{"num_hidden_layers": 17, "qk_norm": true, "attn_scale": 0.182, "parallel_block": false, "schedule": "wsd", "dataset": "wikipedia_en"}
Each number is 50 + 10 x the weight over its row's rms, rounded and kept within 0 to 99. Layers, rows and columns count from 0. The size before them is the row's rms in percent of the matrix's.

# down: layer 2 MLP down (transposed), 1024x256, rms 0.0721, rows 967-1019, columns 128-191
# up: layer 2 MLP up, 1024x256, rms 0.156, rows 968-1019, columns 128-191
down967 061:51 58 45 49 35 38 63 26 36 68 47 40 46 27 54 50 60 51 61 51 37 60 42 71 51 51 22 71 49 68 57 41 44 57 45 53 62 36 52 36 52 56 58 38 42 38 49 53 51 51 37 37 53 35 61 35 53 55 53 62 70 46 53 45
up968 171:58 46 50 67 65 62 58 65 44 52 51 58 40 45 41 56 42 60 41 44 64 39 32 30 55 36 33 53 51 37 66 42 34 52 63 33 51 48 51 44 49 39 49 41 46 60 64 50 43 54 54 55 38 69 59 48 57 52 54 38 49 48 57 47
down968 157:52 43 43 45 36 51 61 58 80 56 55 51 30 54 33 43 34 58 53 52 55 51 56 45 59 54 32 32 47 38 53 44 44 33 40 40 47 43 45 49 80 51 35 54 56 52 61 47 64 57 54 42 52 36 45 46 52 53 54 67 57 66 52 47
up969 058:41 45 66 39 48 61 43 47 46 52 69 56 49 44 25 53 44 48 31 47 61 37 68 71 49 50 38 56 56 57 55 56 70 61 28 49 49 45 39 62 41 56 50 47 62 56 75 54 46 62 47 66 43 60 55 38 41 53 57 56 30 33 55 40
down969 069:43 42 56 65 44 40 59 62 46 27 51 54 42 47 52 38 47 50 44 68 53 69 38 41 36 50 56 46 45 35 39 44 65 56 77 54 43 42 59 51 46 48 40 36 49 48 30 45 32 31 38 52 55 52 68 54 72 54 45 57 56 54 45 28
up970 061:43 55 54 42 55 49 46 68 38 53 63 47 48 67 50 71 77 43 38 48 38 65 28 41 54 51 60 45 42 42 75 47 53 46 39 45 51 56 43 53 40 56 39 61 53 46 48 38 34 67 40 49 36 42 59 43 49 41 52 57 52 28 55 62
down970 075:47 46 73 61 55 50 48 56 49 48 55 45 56 48 46 51 54 43 51 60 50 49 37 47 63 38 55 57 36 63 54 35 65 62 43 43 47 45 60 38 51 62 40 69 43 51 41 47 41 46 46 59 65 51 42 52 60 53 46 41 41 60 39 48
up971 144:39 53 46 71 26 44 55 68 39 64 69 44 53 58 52 58 38 57 36 63 49 63 53 47 44 63 41 49 46 45 47 51 59 33 54 51 47 45 51 41 55 51 64 50 58 61 57 44 43 49 57 48 62 49 45 48 43 58 55 48 59 41 63 59
down971 131:57 37 47 56 42 59 58 54 55 44 37 59 41 70 59 27 48 47 53 40 72 64 47 50 47 54 38 64 55 41 47 51 30 65 40 41 44 57 45 65 32 37 59 37 41 39 50 35 58 43 71 26 70 30 40 31 50 48 55 47 47 56 58 42
up972 133:49 43 40 44 51 60 38 52 55 59 51 64 39 72 43 48 66 69 57 46 58 24 57 59 30 42 62 54 66 44 61 60 46 43 47 51 42 63 46 47 44 42 49 55 56 56 50 58 52 64 58 37 70 71 46 29 33 62 68 48 43 46 52 62
down972 129:35 46 61 37 49 40 47 54 51 45 51 59 68 56 56 34 55 45 52 49 73 37 58 48 56 42 43 45 62 45 51 42 40 41 46 55 55 37 45 41 65 40 44 38 57 44 39 55 50 51 46 39 52 55 43 65 44 46 61 51 57 61 51 26
up973 046:53 41 64 36 49 65 43 55 42 60 51 56 47 56 49 62 54 50 50 58 46 57 48 50 50 35 44 57 58 50 64 50 58 53 34 50 31 56 53 41 51 40 61 51 53 47 64 55 43 52 54 60 32 63 47 41 50 44 55 50 20 56 51 53
down973 061:51 62 42 61 33 50 51 56 73 67 50 39 33 55 44 51 26 61 66 35 44 65 41 47 69 57 59 38 56 36 31 42 41 43 42 53 46 57 48 43 55 51 53 69 53 51 57 47 35 45 54 64 49 42 39 38 48 54 47 40 53 34 47 69
up974 048:64 49 41 48 52 55 66 53 52 61 61 48 40 39 53 43 53 46 46 53 40 46 55 57 52 43 55 53 48 52 68 68 51 60 51 50 47 49 68 34 63 59 52 41 62 50 53 55 39 54 60 67 52 48 50 43 50 65 66 60 42 40 48 44
down974 060:42 48 43 54 56 46 55 44 43 41 59 46 55 60 52 66 60 36 46 43 49 49 45 52 58 53 48 60 59 50 45 49 42 38 57 62 49 70 52 62 37 35 54 58 43 63 36 65 63 57 39 34 46 38 36 62 78 61 54 52 44 55 51 58
up975 108:52 59 69 60 37 54 50 54 49 44 34 47 38 69 61 59 55 43 39 51 73 53 48 42 54 35 38 52 60 55 55 58 52 70 58 69 50 44 57 39 51 64 65 57 50 54 32 44 61 58 43 48 58 59 51 32 71 57 67 49 39 37 37 53
down975 112:60 63 60 47 34 58 50 64 58 45 50 38 59 44 33 32 54 49 50 54 57 54 61 40 40 51 26 31 51 33 50 37 66 64 56 37 54 57 53 38 51 41 50 48 48 45 64 64 45 52 49 54 53 44 43 37 58 59 45 59 65 59 56 45
up976 090:39 53 54 53 52 63 70 55 51 54 45 45 51 38 71 57 57 48 41 57 65 60 31 45 57 71 59 51 59 35 53 57 39 54 47 39 48 44 49 44 38 36 65 46 49 55 51 56 52 59 60 47 56 59 73 46 71 59 33 52 50 43 54 44
down976 118:61 49 40 46 48 45 48 53 54 39 68 41 58 62 64 51 51 41 52 39 51 58 33 61 57 50 37 34 48 52 49 43 69 53 61 49 67 47 51 40 46 40 73 58 55 50 36 48 60 29 34 55 61 36 52 41 42 68 35 56 51 68 46 36
up977 172:55 69 57 62 42 44 49 45 49 49 54 53 60 54 46 49 67 53 50 40 48 41 45 54 53 40 55 63 45 59 51 51 49 38 61 60 41 39 66 57 42 51 63 33 35 63 52 49 39 72 43 57 51 46 53 33 61 48 55 51 46 28 56 53
down977 144:24 44 29 55 59 58 45 48 61 52 55 30 62 41 67 46 47 49 47 53 61 57 51 54 79 74 63 42 49 50 54 46 42 59 48 26 48 54 55 31 58 32 51 42 39 54 61 51 41 64 57 48 47 60 30 62 44 45 51 31 48 45 70 47
up978 055:54 69 65 47 48 52 45 54 43 54 64 40 62 52 45 70 67 42 33 58 39 45 60 72 38 58 58 42 52 56 64 65 50 47 51 34 59 47 49 43 28 45 62 40 61 49 64 63 35 65 48 52 42 38 58 61 36 52 66 45 50 56 57 53
down978 066:47 44 59 53 46 67 60 54 52 34 55 44 54 38 54 43 34 35 62 52 61 68 42 53 55 52 43 41 40 56 24 43 56 45 53 59 45 50 44 60 31 42 31 59 50 49 45 52 43 32 67 65 45 50 54 50 65 60 51 35 59 50 46 65
up979 040:51 53 40 34 45 33 53 36 51 51 60 42 58 45 58 53 68 49 41 47 54 41 49 53 60 38 65 48 42 39 70 48 44 58 52 67 43 45 51 48 30 61 67 30 56 50 39 56 71 62 57 49 52 44 56 53 52 55 43 57 33 44 47 68
down979 051:43 49 44 64 51 42 45 68 43 49 37 48 47 52 42 41 47 58 52 32 59 55 61 66 60 45 45 64 54 68 59 44 48 63 56 44 49 51 46 33 34 58 47 51 50 56 51 58 42 53 71 48 32 49 55 56 32 51 41 54 70 41 61 50
up980 055:68 46 43 63 44 44 50 36 54 72 44 38 60 47 40 51 57 51 45 46 59 59 43 51 58 43 49 31 56 57 47 66 37 45 45 64 70 58 49 51 42 67 48 61 60 54 50 52 44 52 49 58 38 60 68 58 62 42 66 54 35 40 49 61
down980 065:50 50 41 55 72 59 46 58 55 45 51 41 74 65 36 38 48 35 51 53 62 48 54 40 54 30 49 63 33 40 35 41 57 52 33 56 62 44 69 49 56 35 57 48 42 63 49 55 62 42 54 70 49 57 47 39 52 61 48 45 62 32 54 49
up981 074:75 61 58 45 52 53 43 77 49 46 53 45 50 57 37 45 55 47 57 51 36 47 54 44 51 42 68 67 57 56 63 55 52 62 63 41 34 74 53 37 50 59 59 48 56 61 56 73 53 50 52 57 45 53 51 48 43 32 48 57 46 38 59 41
down981 103:71 57 54 42 43 52 48 33 49 35 45 37 39 50 51 57 57 41 41 57 40 62 39 64 64 28 60 53 44 56 43 45 55 68 42 65 59 45 59 55 48 51 47 64 51 60 57 58 34 47 39 63 31 43 54 43 44 34 33 59 69 54 53 63
up982 061:46 46 57 40 47 59 63 55 58 61 47 43 48 57 38 51 56 70 32 52 46 42 60 60 59 51 46 41 49 62 72 46 38 59 55 55 55 56 60 43 56 61 48 33 46 61 57 40 39 69 61 48 37 67 48 49 38 42 57 57 50 43 49 38
down982 077:36 46 51 50 49 42 32 64 42 58 43 56 55 50 51 46 54 47 71 46 50 43 35 49 50 41 58 45 37 57 46 39 44 51 56 54 56 46 56 44 53 60 54 58 45 35 42 30 40 35 55 46 46 51 49 47 50 39 37 70 35 52 49 38
up983 050:53 54 49 52 42 63 47 60 47 46 50 41 49 38 27 45 43 66 54 50 64 50 44 52 65 38 36 49 44 50 75 44 34 52 51 56 56 57 56 42 46 46 55 37 70 52 63 33 60 77 38 50 30 49 56 52 58 48 52 56 40 41 39 27
down983 063:58 53 30 32 75 35 49 60 63 52 55 51 53 32 43 52 50 60 54 51 36 46 48 60 61 42 45 49 71 58 51 52 40 40 64 45 36 54 59 43 32 32 41 65 57 60 47 51 70 46 46 59 59 43 42 65 52 58 53 37 50 51 66 50
up984 050:41 70 52 55 57 53 35 54 26 58 50 57 48 35 55 50 59 42 42 54 39 45 41 47 34 59 60 53 44 62 49 50 60 43 53 50 38 41 37 42 48 49 59 64 59 62 49 36 53 46 52 51 53 44 63 43 48 46 47 70 47 43 50 37
down984 063:49 61 52 55 39 46 58 65 54 33 43 47 46 44 53 54 30 44 59 40 44 61 64 60 48 65 50 49 51 35 53 45 42 45 46 57 60 52 40 62 64 51 57 56 37 65 56 46 56 53 45 60 46 48 52 53 59 50 60 45 53 56 55 69
up985 142:51 44 53 58 56 42 51 64 45 37 35 47 43 49 28 66 59 48 52 44 43 52 53 48 51 55 68 71 54 50 58 55 63 59 51 37 52 43 67 59 38 50 55 47 65 34 48 50 39 73 66 59 51 61 38 52 63 42 57 39 49 60 45 54
down985 139:50 30 51 60 45 47 56 67 48 68 59 40 32 64 60 54 47 65 47 57 31 62 50 50 58 29 31 45 45 43 38 36 48 61 51 46 52 67 48 56 41 46 67 41 55 46 41 54 64 56 51 43 54 45 56 54 64 63 48 32 64 54 46 26
up986 197:62 57 58 66 56 53 34 48 44 62 52 62 47 42 46 49 58 56 50 48 46 48 55 48 30 46 41 59 62 42 41 57 53 54 54 74 58 52 42 32 46 49 50 43 56 52 57 62 77 54 73 69 58 59 53 29 46 43 66 41 46 61 43 62
down986 168:46 47 36 55 46 57 38 46 62 48 55 43 36 41 40 47 34 55 60 60 79 54 53 40 62 36 50 49 47 48 37 59 37 52 69 42 52 59 41 49 41 62 36 49 47 40 63 36 59 52 37 46 45 42 50 43 26 56 57 43 67 65 48 43
up987 142:67 41 50 55 42 49 56 60 55 41 31 47 64 60 40 54 55 70 49 54 62 48 41 43 45 50 58 51 53 46 66 34 29 32 31 54 76 48 74 38 56 49 63 41 48 52 41 70 48 53 53 40 51 50 43 57 48 52 47 70 57 49 42 50
down987 115:46 66 56 63 58 53 34 59 43 45 41 38 62 54 57 37 46 64 40 60 37 54 60 58 55 57 62 51 40 52 60 49 55 70 32 51 64 59 55 59 45 41 49 49 33 56 44 56 49 40 30 34 69 45 32 53 59 48 46 57 56 47 29 49
up988 062:38 50 70 67 54 42 47 46 42 41 44 40 50 62 63 52 48 58 38 61 55 47 53 67 67 40 67 55 68 43 52 44 29 56 74 46 44 44 43 36 40 62 60 47 50 63 38 42 41 61 39 49 48 64 66 54 68 33 58 59 36 48 44 55
down988 087:65 42 46 55 56 45 53 63 49 48 40 39 59 50 51 77 52 50 63 60 54 59 21 44 43 47 29 53 55 55 64 37 53 44 35 36 39 62 69 53 44 47 41 58 49 40 61 67 62 39 43 35 53 57 31 53 57 43 39 56 40 41 46 39
up989 051:66 33 44 56 40 43 25 50 42 53 56 60 50 51 45 40 55 57 59 65 51 54 62 56 43 34 52 53 48 62 53 46 52 43 56 71 49 52 44 50 50 45 59 56 39 61 60 71 53 68 54 53 47 38 56 48 45 52 65 42 56 32 44 55
down989 065:41 44 64 40 41 44 44 52 55 50 56 49 44 61 33 33 63 41 64 46 47 59 35 41 62 45 42 57 64 41 56 67 56 24 31 60 78 39 65 42 75 49 61 53 46 64 46 57 51 51 37 35 47 46 56 50 63 63 40 65 41 56 41 54
up990 191:59 50 41 39 63 42 61 42 66 44 56 52 51 55 30 58 42 44 52 50 66 36 59 57 33 31 67 61 63 35 65 59 45 49 42 40 76 44 46 46 45 75 38 48 66 46 46 65 38 58 48 53 59 53 47 56 36 43 65 43 52 42 50 60
down990 157:36 42 49 50 48 44 56 39 41 39 47 32 41 43 43 49 49 49 53 76 43 51 45 47 47 60 52 52 30 66 26 59 44 47 51 49 46 74 54 58 47 56 41 47 44 49 48 50 35 64 47 52 59 69 45 49 48 56 47 44 40 53 62 55
up991 040:54 37 68 52 46 42 42 40 42 59 57 47 47 41 47 53 49 48 31 57 62 57 63 71 53 42 55 63 50 40 54 31 49 49 33 59 58 63 56 50 51 49 55 47 49 63 51 47 70 55 60 56 63 40 73 26 58 49 52 55 53 47 48 35
down991 055:45 43 46 54 42 61 43 40 34 46 52 55 46 55 54 58 63 50 38 44 42 37 43 58 47 26 45 65 53 40 36 61 46 50 46 53 55 43 34 45 46 51 65 63 27 53 74 51 53 52 36 54 28 61 62 64 48 50 64 49 47 54 52 63
up992 052:47 62 60 50 48 42 52 53 43 63 60 42 43 54 43 55 46 63 27 55 64 52 30 54 45 41 37 58 47 55 47 28 55 39 45 37 39 59 56 55 47 55 53 56 59 52 64 57 56 55 59 48 43 57 57 36 69 50 52 42 43 55 51 75
down992 072:53 40 46 50 34 50 56 65 54 53 29 52 55 51 47 51 58 43 68 50 48 48 41 55 65 74 38 64 49 56 49 55 39 75 51 40 40 52 50 59 55 34 53 39 64 61 37 55 53 61 55 43 37 46 63 69 45 38 36 62 50 51 63 52
up993 048:51 46 67 56 55 52 52 81 32 58 53 42 42 38 51 55 60 55 43 50 47 36 40 46 51 59 34 55 45 41 72 56 43 51 44 46 50 30 53 45 55 59 66 37 43 43 50 52 47 60 52 78 35 62 43 44 60 47 46 43 48 32 59 52
down993 063:69 56 31 39 60 52 52 42 52 50 31 53 59 42 52 40 28 37 44 54 56 50 58 47 58 62 60 48 33 57 44 52 43 51 60 59 51 50 59 49 58 63 28 72 55 51 68 45 40 40 49 27 55 36 41 50 44 49 51 56 49 57 45 40
up994 087:29 55 51 39 54 55 35 68 42 61 42 53 56 56 43 57 60 53 28 51 60 53 40 60 61 42 46 35 66 49 50 48 59 56 60 52 42 41 56 70 52 56 46 29 57 71 39 47 46 72 47 56 44 71 60 48 49 47 45 51 54 61 48 56
down994 101:59 48 53 75 50 55 50 67 42 45 58 40 47 45 51 46 48 33 25 51 47 53 56 32 37 62 62 57 49 44 58 54 37 57 51 41 58 56 38 47 37 56 44 59 37 54 61 47 55 45 46 39 66 34 50 56 25 45 47 49 45 39 43 58
up995 029:57 28 47 47 48 56 73 51 57 47 59 48 39 46 48 51 26 35 50 53 59 40 48 65 42 37 66 54 58 60 56 66 49 56 51 33 36 50 49 64 46 54 46 65 49 38 67 65 30 57 36 55 53 52 58 43 49 40 64 38 55 43 31 59
down995 035:49 41 35 60 42 51 62 51 57 54 49 53 67 50 59 42 47 63 41 40 41 40 43 51 54 72 56 36 57 44 38 32 29 64 48 43 58 42 33 52 37 50 33 57 62 46 55 45 58 46 45 67 60 53 67 54 57 51 39 52 52 64 43 40
up996 048:41 57 59 45 60 46 38 43 42 69 55 44 51 42 46 57 55 54 50 64 55 62 42 65 65 41 61 57 57 57 75 46 51 47 61 41 59 40 39 43 60 62 61 34 55 60 80 57 61 54 49 57 33 49 44 60 54 34 55 48 52 43 55 51
down996 056:54 50 43 47 48 48 46 45 70 36 49 42 54 53 53 47 54 62 54 53 53 31 37 48 59 69 56 61 54 50 50 56 50 43 63 60 32 52 49 61 60 46 35 31 39 36 27 50 49 37 52 50 30 57 58 48 44 61 38 51 41 44 64 44
up997 052:45 57 57 46 45 36 41 58 41 62 49 63 49 44 51 53 41 54 43 49 59 52 52 71 46 44 36 61 70 53 78 56 33 41 62 45 51 60 50 42 49 46 51 44 57 53 37 54 58 65 50 58 43 41 57 52 68 52 58 56 61 44 40 34
down997 068:45 53 34 45 57 38 47 37 67 47 51 41 42 45 52 43 63 42 55 70 45 50 56 43 30 53 41 53 45 27 35 56 56 74 27 49 58 62 46 47 57 49 44 57 59 58 61 55 45 29 43 56 50 55 57 49 47 48 49 63 58 51 40 71
up998 141:48 54 66 18 42 68 44 66 43 44 57 45 52 46 44 56 48 45 37 53 44 40 26 54 56 49 57 51 49 42 65 60 51 56 48 30 40 61 31 53 31 45 45 66 42 46 35 64 58 62 48 58 51 53 49 40 40 42 55 39 53 48 45 43
down998 137:48 58 44 42 46 44 48 53 39 54 46 56 48 46 45 53 43 51 66 47 37 53 79 55 37 62 56 46 43 36 54 57 51 25 35 64 65 55 37 49 50 61 42 39 56 54 38 45 68 48 34 51 39 49 65 38 60 59 54 51 56 58 41 54
up999 058:59 46 55 41 61 45 44 67 55 49 61 58 56 49 39 42 58 57 31 52 65 48 50 63 62 33 39 57 53 51 48 66 50 38 60 55 40 55 40 59 39 35 44 53 59 62 43 50 55 72 32 63 56 59 55 35 46 45 44 49 50 37 46 47
down999 072:37 59 49 45 72 58 44 46 63 42 39 50 64 52 44 45 44 52 56 63 35 69 62 49 33 47 43 41 51 50 59 60 33 48 47 56 41 43 50 63 71 41 56 62 46 35 37 46 32 35 47 31 58 31 46 49 55 46 58 58 55 60 53 40
up1000 173:64 53 73 52 45 49 48 54 62 52 42 48 59 67 60 45 47 38 51 51 54 55 40 41 61 30 56 74 68 39 53 44 42 52 54 34 62 58 52 41 43 46 42 39 61 70 42 57 41 72 49 64 41 55 51 64 52 57 44 49 59 55 39 39
down1000 149:59 71 44 49 56 48 40 48 45 60 62 54 42 38 42 48 62 44 46 48 26 65 49 56 46 57 46 48 60 51 33 67 29 44 44 56 59 43 50 56 52 32 49 49 40 46 63 57 42 72 47 45 61 68 48 53 37 34 62 47 48 61 47 52
up1001 171:67 50 70 48 51 38 58 53 52 42 37 42 45 53 51 57 55 68 46 39 47 56 35 59 52 57 33 55 46 58 60 52 46 64 41 52 53 45 32 37 44 46 44 48 46 45 65 40 58 42 49 53 52 48 59 35 51 63 44 40 55 51 38 69
down1001 152:31 51 48 49 54 42 50 51 77 49 54 58 60 37 67 63 49 48 58 51 61 66 55 47 49 54 44 37 38 67 45 66 48 53 57 53 48 78 23 51 65 56 49 37 61 50 54 55 42 36 70 38 38 61 46 60 41 46 38 53 55 65 42 52
up1002 068:51 47 63 39 60 42 45 50 46 57 65 53 61 45 47 61 42 55 45 60 75 54 54 51 52 50 72 53 56 50 47 49 56 50 34 45 43 49 58 44 50 46 62 70 58 43 57 54 55 48 45 72 49 42 69 55 65 26 51 51 52 45 27 50
down1002 084:48 74 46 61 48 45 54 67 66 39 46 48 55 58 58 56 51 56 39 56 59 51 49 32 50 49 47 58 44 48 53 64 48 66 48 41 75 48 56 53 47 47 42 47 50 53 44 40 33 57 69 36 52 52 44 43 44 45 57 48 35 56 66 49
up1003 039:67 46 64 43 53 43 40 53 45 56 40 54 41 51 41 53 49 45 56 40 53 42 40 60 60 51 56 40 45 41 75 54 50 55 46 41 46 55 55 34 56 23 59 51 57 67 45 47 35 52 46 60 41 57 53 57 42 49 39 46 44 43 37 57
down1003 048:57 63 46 60 45 42 60 61 54 46 50 51 48 39 56 29 49 62 56 58 47 39 53 44 32 76 48 38 46 35 41 60 64 38 58 47 64 61 31 45 52 52 36 75 63 47 43 39 36 58 45 48 53 49 46 50 56 48 70 51 49 62 64 55
up1004 149:42 57 66 49 58 54 53 66 40 51 59 55 58 39 49 43 45 47 44 46 66 51 43 44 34 50 47 61 61 41 54 44 62 39 43 45 42 61 60 47 53 51 56 65 54 43 58 32 43 51 67 47 51 42 43 47 49 51 48 47 47 73 43 47
down1004 145:30 40 48 65 41 39 37 55 48 32 53 47 20 49 51 49 44 62 51 59 40 44 42 42 45 55 57 40 62 49 37 44 63 47 52 41 72 38 58 59 39 40 42 58 52 48 55 53 59 43 46 46 41 48 53 48 52 35 62 58 48 51 42 47
up1005 056:65 49 62 45 54 36 50 38 57 74 43 57 51 49 45 59 30 49 32 42 55 48 64 46 55 45 55 34 51 53 51 50 56 43 50 56 54 54 46 47 38 60 51 38 71 61 59 55 54 51 39 62 64 46 47 45 40 43 57 60 56 39 38 68
down1005 070:54 60 36 45 54 51 70 57 53 51 37 44 45 58 44 58 59 38 54 56 55 43 39 46 34 52 53 50 58 60 64 48 29 71 47 41 61 64 46 56 44 49 40 58 42 42 55 48 47 56 40 39 39 33 38 43 62 24 58 27 53 47 63 39
up1006 059:43 49 71 63 46 31 32 65 56 62 51 58 62 30 51 54 54 39 40 40 64 56 50 49 54 51 39 69 51 28 71 55 48 52 58 46 28 54 48 44 42 53 50 35 58 45 47 33 42 47 65 47 59 53 61 68 50 51 29 49 56 65 52 45
down1006 076:53 34 29 48 42 36 46 33 57 66 52 35 55 41 60 46 38 41 41 35 50 58 37 43 51 39 49 54 55 65 43 57 47 51 45 40 53 40 54 57 55 58 45 38 51 41 52 75 70 47 60 69 51 61 46 43 42 56 47 52 35 28 42 44
up1007 049:48 42 62 37 47 57 54 56 46 64 54 63 57 26 37 38 44 51 43 58 53 36 45 63 57 53 53 47 59 56 51 30 44 39 41 50 54 63 74 44 45 66 60 33 44 59 54 56 44 57 68 50 51 65 62 44 50 36 53 47 52 41 51 58
down1007 065:56 50 60 44 42 36 52 55 60 58 48 50 59 44 44 45 55 59 34 36 67 58 57 46 60 59 31 58 65 50 58 46 56 59 42 55 58 32 59 53 43 38 57 46 42 42 43 56 38 53 48 50 67 44 55 43 59 53 53 45 55 55 35 47
up1008 056:45 55 66 39 38 54 52 49 61 68 41 57 56 42 45 56 44 68 54 56 49 37 55 64 56 52 59 43 64 50 62 35 40 49 35 34 54 46 35 55 35 40 50 44 52 55 56 66 44 48 64 59 34 54 37 37 47 31 55 64 33 50 37 63
down1008 066:40 40 56 25 54 56 42 26 46 48 37 59 61 69 59 57 53 35 48 44 63 38 32 65 64 43 48 41 59 55 46 71 69 68 53 51 66 48 50 41 47 60 32 60 53 37 39 45 48 63 57 39 73 57 40 52 48 44 46 49 47 46 40 59
up1009 070:58 48 50 46 47 43 42 45 56 57 48 33 57 33 55 56 56 56 35 71 52 37 59 57 54 56 51 48 60 58 61 53 54 58 56 67 56 47 44 45 58 56 54 46 52 53 56 55 40 65 31 65 35 56 62 47 44 53 67 64 53 42 53 19
down1009 106:49 43 46 47 64 65 53 51 44 29 27 29 37 52 50 48 45 61 54 53 42 33 50 45 53 46 43 56 56 52 57 49 50 48 54 50 54 59 44 57 53 42 41 70 25 54 47 44 42 47 55 62 42 52 48 44 67 52 41 50 58 43 43 44
up1010 059:42 55 76 37 47 33 46 58 57 70 57 37 52 43 47 66 57 50 31 43 45 52 32 53 59 46 52 44 49 55 54 54 47 66 37 55 66 44 52 58 31 70 52 46 58 50 56 57 57 65 56 51 59 50 68 45 58 48 37 73 55 33 47 52
down1010 075:40 50 62 41 59 49 36 53 43 46 53 34 47 36 44 42 63 39 55 43 41 57 66 49 63 45 36 47 40 46 33 45 60 43 59 47 57 51 33 55 62 39 78 44 35 34 46 51 44 45 32 51 46 45 56 45 53 54 56 45 50 49 62 63
up1011 100:53 49 57 52 32 73 37 50 38 59 49 51 49 59 58 51 53 48 39 37 45 49 37 52 52 29 31 47 67 44 51 52 44 46 42 43 41 63 60 48 39 64 55 44 48 51 67 64 56 54 44 52 38 55 50 54 43 50 42 55 49 33 46 51
down1011 110:50 50 46 65 55 55 49 51 47 54 44 37 49 52 45 51 41 53 73 50 40 69 61 61 38 46 48 44 41 50 60 56 53 62 53 26 69 51 57 52 48 59 46 58 48 63 58 48 36 40 67 44 42 78 54 57 45 50 46 54 40 68 60 40
up1012 029:60 44 62 48 50 62 47 45 37 40 44 51 53 56 32 60 56 46 40 37 40 47 47 61 45 37 69 45 49 38 51 46 55 59 41 55 50 57 61 41 27 57 42 32 43 52 66 60 60 61 31 62 55 56 63 58 50 43 59 65 23 36 40 68
down1012 035:28 61 52 48 43 54 51 43 46 53 54 62 45 57 32 40 42 48 46 52 35 64 31 55 52 55 40 69 65 62 57 51 57 44 60 52 56 66 34 44 55 61 34 41 38 56 54 62 69 65 61 58 56 41 47 40 63 52 53 68 53 74 59 35
up1013 181:55 49 58 37 28 42 44 49 58 80 39 56 52 49 46 40 53 55 48 48 62 60 32 38 65 20 56 56 39 50 50 58 58 43 37 32 57 39 52 58 45 55 59 63 66 54 34 51 40 43 54 40 40 59 53 43 46 49 65 55 51 55 44 68
down1013 155:50 62 50 49 48 48 71 49 40 40 56 39 60 53 52 54 54 58 46 52 43 51 58 47 49 62 48 45 32 40 47 37 41 29 46 57 58 61 38 34 54 63 47 49 41 52 55 44 52 61 51 49 52 51 39 55 41 76 44 33 36 43 40 50
up1014 037:67 35 50 53 60 46 61 50 60 60 64 53 49 44 41 67 55 52 60 61 58 26 50 55 54 50 63 43 59 42 50 70 31 39 49 33 54 39 54 44 51 52 72 43 59 47 56 47 36 40 52 57 47 62 51 53 59 46 57 48 50 39 29 45
down1014 045:62 45 66 44 60 46 44 44 35 25 74 35 54 32 47 49 50 45 37 33 46 64 43 53 58 53 28 48 51 54 42 54 51 39 59 38 49 45 55 76 44 53 45 46 43 60 46 78 40 43 47 46 49 49 53 47 52 46 42 44 52 51 46 44
up1015 031:43 63 83 51 49 40 40 72 44 29 42 70 50 34 26 50 60 48 41 48 58 53 38 67 51 49 57 58 47 45 67 56 42 51 61 42 54 39 46 52 40 64 56 31 59 35 59 23 31 56 52 75 47 46 46 51 57 44 43 45 52 43 50 67
down1015 036:54 58 51 45 43 39 59 51 28 56 56 51 51 67 59 50 45 39 39 55 57 47 50 65 42 44 49 57 44 46 51 42 32 56 38 44 52 39 50 41 53 45 31 48 56 34 29 73 50 52 57 33 50 49 51 62 52 51 53 65 60 66 55 58
up1016 053:50 51 55 54 57 54 46 52 48 60 38 55 40 56 39 57 53 46 50 57 57 61 51 59 53 50 41 59 65 49 68 68 57 55 44 40 59 59 47 47 56 37 57 50 60 70 56 43 36 59 60 74 45 73 62 58 56 66 41 57 38 60 55 66
down1016 073:69 29 41 40 47 38 28 49 35 52 58 57 38 37 45 55 51 47 66 50 56 56 53 60 43 45 29 46 54 54 37 67 50 56 54 59 48 57 53 50 51 51 64 54 63 49 43 42 41 23 39 37 56 34 48 58 46 61 43 55 56 52 52 46
up1017 130:59 41 57 60 51 42 52 59 35 48 34 35 61 51 65 57 63 66 56 37 59 53 60 69 45 60 54 67 42 60 37 64 32 46 43 30 46 46 70 55 33 46 54 46 42 40 57 62 52 67 54 62 46 58 56 60 43 40 49 55 51 52 44 51
down1017 124:69 51 58 51 34 56 59 51 52 52 54 25 57 46 40 32 30 48 48 58 45 55 48 49 59 60 45 41 41 51 53 57 36 53 59 58 56 58 48 65 62 57 56 56 47 40 40 68 63 62 56 42 56 51 44 33 45 52 44 66 67 49 49 46
up1018 028:51 41 57 46 54 48 41 60 36 64 50 50 54 55 34 49 51 42 26 46 46 56 38 68 51 30 65 64 61 60 56 48 46 46 73 59 33 46 42 43 55 60 72 57 59 44 42 55 59 51 34 59 40 42 59 53 53 46 54 45 44 43 62 52
down1018 043:40 63 58 59 51 48 63 56 60 36 43 52 44 53 43 40 33 34 52 55 40 43 53 52 42 56 59 67 60 55 55 40 52 44 65 48 57 51 38 64 63 51 61 40 43 50 52 49 64 59 70 42 57 51 39 46 50 44 39 53 38 55 41 49
up1019 077:52 48 66 66 55 20 52 60 58 58 41 64 53 49 41 64 65 45 48 37 56 41 48 56 43 72 45 66 56 37 55 48 62 50 49 60 60 65 59 44 44 63 63 65 54 49 43 50 48 74 64 43 34 45 61 39 46 39 49 49 31 43 48 53
down1019 095:42 46 45 43 44 43 46 67 55 37 50 41 50 42 59 54 43 45 47 49 60 52 65 35 55 41 46 49 41 46 48 36 52 51 52 71 41 49 43 44 52 39 57 38 53 52 44 51 59 44 45 44 55 32 62 50 48 55 32 53 52 48 36 56